config.toml
d_mlp = 704
rope_base = 10000.0
lr = 0.00798
lr_mult_up = 1.27
beta1 = 0.95
grad_clip = 2.0
steps = 6267
Each number is 128 + 24 x the weight over its row's rms, rounded and kept within 0 to 255. Layers, rows and columns count from 0. Numbers have three digits each. The size before them is the row's rms in percent of the matrix's.

# layer 8 attention query, 512x256, rms 0.399, rows 253-255, columns 128-255
103:161153129085113160108109090130132144109125102102115159141147114124108125126123128095098136136182174105111149146118135163149166168129133111117133077115137128166133113116122099135157125103092099165153122146090146137146142135126139108115136109138140112110157078160162166130135138156127111158110117137136106116067110181132149158100140112123124120116104114136093155107177136148129148146085
107:127109133150105137160117135135117138134120134139085125126125114095115124164150142150114147132108145133126098148148152175110091159108146139111112177124098129124132114131147168163151169149109131096113074136129143108126140163141177134141150115111115149165097132104152128161114120198177121139154181129109125152155124126102087136145089109147094204114114146159132142140093135126081133164138
110:125102124146108161118099125127095117152121090157092136120138083131172129132142147126148129136123148149121112165124084132091155113126096145146123152106116111076134109116111135186162108129121129170146119124162113132072100135112133174121092161162166173101122103143142101124080151150161167106134130114140119122084133137167138116135172134143143126110103109119104114132127122110131105177114
# layer 8 attention key, 512x256, rms 0.382, rows 253-255, columns 128-255
107:160154142096109113107134109143129134104101096134141181134098132120143140150115143139076136137138160142170135120123135143125121113112081133074163078172139125122111123102115112115152126123125106142131078160164136107130115139170141141118130116137133106139146138164177179109092146135093145144133104138110131137126124150093096110117119116158109105130132105172109102133076158116178129143100
113:129141144154151169118118148141144098118118088079120098142140170150156103148141086075110123146119120142122151101159153148125133125085094128103150132121070127126136119105148096152140113124185105184136102116154151148090124105151113190155147085151118150143133147141108132142111134116123124145165089079071136074153162102150143110102141171137123121130134141157161145146115144136148150164151
122:094118083097102147121103157130068126124202107146111143146106129126120130139155136127143120130122082106116121138162124136128124105123161108135157115158136162129084112146119095158133184095137096127162120175125122134104096148143199162111139115128141107105160131152167142155159113080125137137124096133145128092152163124139140144152165135155136133122118123135091079114129099076146116147132
# layer 8 attention value, 512x256, rms 0.346, rows 128-150, columns 128-255
098:144134114155172114127132131112116121123121149122124125123104119112092106139117063142137140159115103123138130110136113085128100125140109135137067163098101129122137181130147120098143158067155136165109160137130147145132099103162085180131135109088148096132160126108141130137125182100118120113157146120114130153128111103096131137151128179098129114139152126084135153135162132139121177104091
098:122167111141137108148145109122070169120138093122133138074196096168093094125129115118099134151168174129110143125158128160106112140149125142124136152132137111132098134104120157099154100111092187120135117098118140107102118095101152112143108141099142148135120139124148161143112100103119096085116078079147135110161130091136128130185141121138080120125122125096151158125107154144137138135111
104:147090162155152138092127164124101127129119118125145117113129119101134108104129145101124137081137158135141153079128119134129121099135142157138123108140149107123126137152148125145143130148115144142123110103109132143138138055131146147090146106129100095137136113110158123116115130084157184148117143117117148093140169124134119124083027133183139154120104152121129111158108139098116124132108
101:185128118126139105099133153131117176074069110145142135161117108154137109096143104156118128111145140149102139119108128108097131146139135156155124131112140121108117128159142137114093102117122106156137077135114117108181136156140141138136110131137125126157089091144170092156117134104151093152153087122095134128129130128088102098081151120101143134121080130194151102141150141099112116123157
096:136132073135132141147072162131141100142152093107169104123093102123168099124119132115151137140163131105169110133120154139138103137131098145143129111111168164118110135092090101156104128111117109101132156122184093092115133123143134126128114137148201110111134139141128146158155111175102117134106126115131161126155108122139157145153154163121149126105092149121138096099123130138138121194144
096:113146126152108133150105129108119104102098136115133112119130062087142125132118101109086168137133094132115159160104102102131179094141121104138169104155126121133123118115114171089122118138133160118107172141110095097115142120130162118117072135077151120100147081131137136173124118192136134123153083130143131099103096117189099139112138087151088099107135158128147156122151115125112155164130
097:118104121158132145106150116144106129123153064103135136107136131130132129091150134156110126151162134171163123101107126165190152126135124113104106123123147170107122142090126114109114150124139113071102152120178123145154160167080135148125146133112130108147123110138136165081111138127144123147124165143142150149148123134136093144125105121132128135097094174121095118143147110118099102133109
097:121066164121151088105170200107155150136130140129152149132143140147085043095142119140128114162151109133117111157110134092148164094141099127106121103146154089130133137137156137125127138076132137185100179145117124133155079118122121107177117119141102119167140124101175124139146121131102121115147110112128110145132152158106118147110089120129128106111135145096131094151139123132152121085130
099:115132167142139090149136136132141096136116158106099140168125117117108164164141144131092058140196098107110141143135100143099165117077174135108114149132189158105112136132123138138125117153136133146124139093150150093110161095128122124107106129165124120071121164159112128114098163123180093125135112113157140144145126176137135108109128121123120137129147148152104132138152130141118114090126
101:121147168118105136120158137113159090165108111120114124104135140103098144149125115155127155081071099092162116139146107113127151143147180101115132151155083159144194117163124121120101156174102130130152125146134132123084125138122091125156101073124135148107102132130165120123126126165134123150093136107122104112157109138089135128149129119121100145148140069135125157124128133103139132135121
108:104128144113129106117138152122197115115146067113069138138077091153153111125134111078120157128118120107136121155082168129125105146132147113116132150139101127139155124156151142098149155149126149137134135167129125107151157146109098111135129128142157125104103122170092146120111141089167115159133119165135124156159111115120149160132122148131162157140104137115111118096131100084135099139147
105:134139150118155158128108120136103185127151128141166142142087120104107144106115175179139132141113126141145130142120173104095123170159114111158110118158054110141090099156121119119091120120133183096090125126196112111145102136156117147128094148087179180114160113127125122123092131165132155095105108141137109140108127168083106122106130173140137139114111118104127158120136142100170146134143
092:127121150135120125103120111120116118131152134155098125145098112092134164146131132124162140153103167094114148118110179125160134139074124178105131138104138133106119122148115120100130084151156144138124113126132164100145153114141172154109119141158106125099111082093160149156152134121133107044096126169115097140107144119082085133143138132143141162112133122096104168115144130136126144123182
108:154146122149114129136127139169133100085123129133115152112113146124182157089102137111091162106094126109069135168140117126129159146129120097134172134114104118124106124138139115151164119101139090078148142125089084150107141100153140139138083128127133133110130095039166133129128139144119094123123142128116158125153160111096119143106101169099167074130120111144079110128112132150128088127144
100:123118120162087118105118119092130117109116119121104106117104078105126115151147116102138122081135143122096127128168141124159153121145135129148160132160149146132103140138135118123072106101125136070138130104090100131133155142121107097105132126127132118092181104131134145144170158158064101138095116112133101072119081110101141171147128154160129162112128102135186122103120169125186100128101
100:101107098108121135124156129169152143114145186097119127126130150100117164110101163129108109139133179135158101135143127138115120128135108144160101112113118113104118125167148121124190122111132146120172162116151113107125129140107146085077133092147106117142150078125165118096136134113115125104099130110126107094160174072111147128150076088118141105130120141142116144143145154106123109090083
100:131151111093140126172135118148127183161141146156123143109134126133067125103091146117116112141144121118164115156142132143121122104134148149139134156082109131100144154162157154133144147127112139115136127070127138115132188115113141136117122136099151157105096108115098151141121130160148145122130139123107157128105085126108154114101155121142124121122161126145123106110144078094108117141095
104:117124140195158136129171119152068165115083179150090150133165062127122126145152118145161164112137114105110131101134122148145144179120129127148112103131109134127173145150117123136108124135090142165105120088154094151114097141110145128157088095111135094125120144161124147126133148105105168127109153145131114135140114122155127121148123168151132130140146142147122126128153125143154121082158
103:120128115140099166123131059132105132142092151121127144100067150154116106115129134132097137116074137108117123136118140132146123164149124085129167121130118126116137118130135099145127109101143126121108138154095092117169103122113152107089149104103096145139151169130089129097139096108112146107134120130127143108119156122174106148138096127131180130143151164108120134118164163158119142133155
090:129133125121102071151137139136110134099139126124147120128152115120191125140109093152179147140150171125083094154116110100133151109132119108149065166137126130131141197091087124131109086144117112138163136147120105138091143146149128140155146115170115086129106122117133104117119149133129100153122128158165142095142092116155119117135140160099126139142119137144112103095126146123129132137126
109:138109137126103099119116119155121096108163124102111118166110181113121128124093116079107125123163085121129141119116138116107115123142160182128119155165059124119156135112133132121121150125135146117125116156106117062090110152152138121128092141132102122114131175130124094101110104171149069125147136161141140084109141126140131093153112144164120162123112143126114151110142148093131127093097
096:165133140122108127125115156108132130125120150154122112137121102167150163114138107154110091114105133108146107106119153107147173126114112117092149109137207129148078136148140165134111111122083124187135121113090097125107078104118099106142089161142127149117136138104131107139157118143092133072151122126121151162106113134181087147118127104154124126163162104184168124114129141095120183118138
100:177104163137109132120141162111116162111151135150082145164166102106126094100104150099138107115128110100146167128104090109134109101091153141135131140100151064141137143138117094152119088112142098157150127118157068143159124099149115167115138129155141179124118124124170133125134157118110131110137123141143115120115116087087158143095146100104112150126152103170133104101124157145138099183122
# layer 8 attention output (transposed), 512x256, rms 0.317, rows 128-149, columns 128-255
109:110129142082146110142122121115174108154128147104108185138157108138123137131135093155132117107149150146168098130130134178151142122133142066108163147124135137117094107129076106180105163148163104081156077126117074131106139169119120126103136158143152113144118166116121122128103139158138138124095126113123147105157098145127138129127118108111139110099162111152164145129118125131095099107154
110:110131147138068126108130136107161103122090138092131113133093187111106109115135137140145119134163087131123112089115122136124118151133129102133136127171128115168139142133100190102122177117138099134173131136131133115171155102127130119140119143085095124115115105174123106113147125177138185149135137120142118113137113149129120132115059115154132155111101107159142123145115148149110124128139
118:132169130087121134131129097089135079134134121131127090123114096097112142128144119125148127128159113072121108146166082115088129126141131114119139164158146145145152115168139134138135155109118111157143181155157131139127159152102120126163087143121135144122168151143081103114118142131125122106126113148186104183135135130151133108124151134098103087115123085127126167133142148208142145136114
113:095092116163127147155090161130146124153143104134131123072118114129133100159138164115156132114126124124123161081129113126140177136108104147140106141180140145103138151087148107113156147121141146096116144143153116151089191157133096125122194140121131105129185117137123097142124132139130175133148141124120142115132115117141102168145165149172140151095101117108108161090135102138143125083096
108:098133127124127124172149102106133132080162142126095158126162201139122139121147180136104100122132146141160100130120157152178109165141130082141146113174104124117134145139141155109071100092143140112147102156141129137153132163102128122136082158091099124124121091104103118114108124067118101128144146134118122081101123118121116150135075129129105116123161144137089141118179116119160158121134
110:084122108135082146151124124158156143143164141136132127115141136137131129137149097128151129125167099146132126111129151145117063156117121124125123085126153143132113158136140107156113145126106139132148054156122136129128131142105157087107148156156171145141130159123133120139149147080135165144109117184092104097160146091132128114093103158135153107116073114147122086142142105143134095157103
108:148154136145121115113131109147091111120131116104122084156124143149144126142163140144103088143145147126141132172118109105084139148152101141110148131093113112104099172149133160090109140142128155148114137143128153114158114089131152126178152165119121110097139175142109110149102158135144089113124089098098136173134106160099168143120092080101131110160130122111118137121155111158106155132112
108:148189142154115162120137159122114113132132157102139180127119138155154139141072107132196145127131106093129132104085148160124176144182127119143120124137145139128166121120083138144111123164099097099175107124129107112153129115118114149099142132136172142125149161121137123149117120113117073116113139167115163131115130107102092106128145125138114109124115116112148149125126098121087130089114
109:121121127134162127090128146107094137149116069120134114122122127148116075095116118142146136095127132131111096095135158131087090159097097208106086144138133155173134156177153108084141090115107083114158112148120143147068117159128138128165128116131139120171122099160155151158119109136112126119165149143117134132134135141087137127128147105153113100140148094133183128153093135099094128142117
111:130114141119115101111163110130116130118149142122107111122109124116113147132163143151113118145150119104122108162133153096132117075122121097143086130098145132143103136139123135190197087106118127127151125157168127097128161153100100127144124133099177109156131162124119145140114112115130121140115192117121159066144130147131137108162130109100134112148129154111137124170088104120105117145130
119:147142140137144113105116114147123100124088130151111150117187134090077141092151097108119130133103140154126115102121167126120092087138104165129141109101135084143134089083150153162134072103124123137098133167067110142123066100139116125149161122113111099174115130141115114140114151146132128101125160104088117124141126130126134100160120134133100140149179135127122122147134151095109142110081
116:132131105153075105150153161123121073141165127141128123102108119109116125135147125101139107099212112114126131119147148103146140092109152164137158149132109089115130121148111099140154128147131105136132105121120170152140111137163124176139127165180089108138077127115118117137115165124130119174139114124132154099148136144128113115127124111183125131122133132123140151105123117152126139142154
103:145136146109116138102118139134106130152118122125161151139167110179119193129141145172129135160123114115172141099139115132096109145151142099157188111115160149140153141146102105131114120116111128118146148103091130170157123134142111092134131100148148127158117148149127089125109127105095131183172113131134134132116085130110152117112089130133117107110118121121110059138099108117158122173140
116:119095126140113183132135166142136122116188120156076097149115156114105150154124142176163104163098122122153153136142114146114134115134152134114149085150134106085149151123111132129091112127121100136100140150118154154131136136121110097124116132107141155120105120137091118087132135149138128177097163131146111162128165130104153142116102148138114173078106167083122128133132103090110139121128
116:097103092156116140150116136136111097136123128123152137157131104153154104148103138145153136130153142106131153145119134134124091103097152123105082148153093066166123128158130149192121101123145107166119113140088120134132182135116150124177138141169126134156141151127136142144135094074108093157160135091109142152135165135144108127138107103128165068153126121201080106116158121116114161122141
111:171158149145113126129133092044103140147126112103128145094134113152114124107114132156088131109096139151098103148071122136112129198149127111108129117145141126120112105135147110115109115120114121127122115096130067142144173136126099117161125118132099143133107110125121122132111101135150106136164141120122095101119112165142144123119148097117152163162152124099092136171125123142102151146119
117:122105122127090103123147131160122103118140126111149104164143132137151096121147114139125117125119174105113124123141126099096125146141140146130118162124120123131115140108121079067171146139152136129120141196126150134165124133145099167121147090185097183139149138112116139129101122139121139125140150121124168099122155137152130128119107116106140156128111108123137105115107141176159105145129
111:059166099097152105128095164082148118117100086121116128119123124130131160110113140154130123133141108108140151085154151120141110124108123114127144095137123091130092139129153114171145164137108095102147107127123132104112115139179143114114140165134140164125124131104142109132152133090124097142101093119155118150107131124111108089122154108139106107138114161141154164122120136123145103141070
115:136144115106166123116126111101137143081162086150135152143107109103169150163127121126153124153146143126158118130119138107167136183100102099114119119105137081124104105129111170131083099127082076103128137116112110136118121135123102161159143075131157136108104092121117121127115096141153093127086104191139132138119096186091157159130117155148115120137138136140138122145123142118119099149144
104:129065103081159160156114144127148125159125127083129148092164095195093109174171149129105166084093133152158093138123158149128108138150124132151146133105077134142146154142108125119130126136140150167121098123144130114133150096159103104114111136111123108124097127091187119142117130142131171146131110088147110096110087136094150151123178141152154119147128148136130146141096161136138138132127
117:134134109086120133127164112116142137149056138121153156106137139160112114142141138135154151163084123164126146141166112138158134103076107159121140099139132117165140139135166115106145114089149124148143099120126125135084172121126137104126144147174145105151071090128097123183132145089125141112129132134096126100139132107153105153162122100105155156165155127098117123151135069131131086170137
102:122139093127140146119159165144117132121104118134130139093099111124106107110133158111158096131172140130130116118113077128128109156121131119158079100091103135122154132131106103107147138140143165081135129132174130131142112130138115157131140084123138146158079151150167153125094137111105171136107121110150118106158134130123125134128143158109135121090102083112119118123127099163115107124092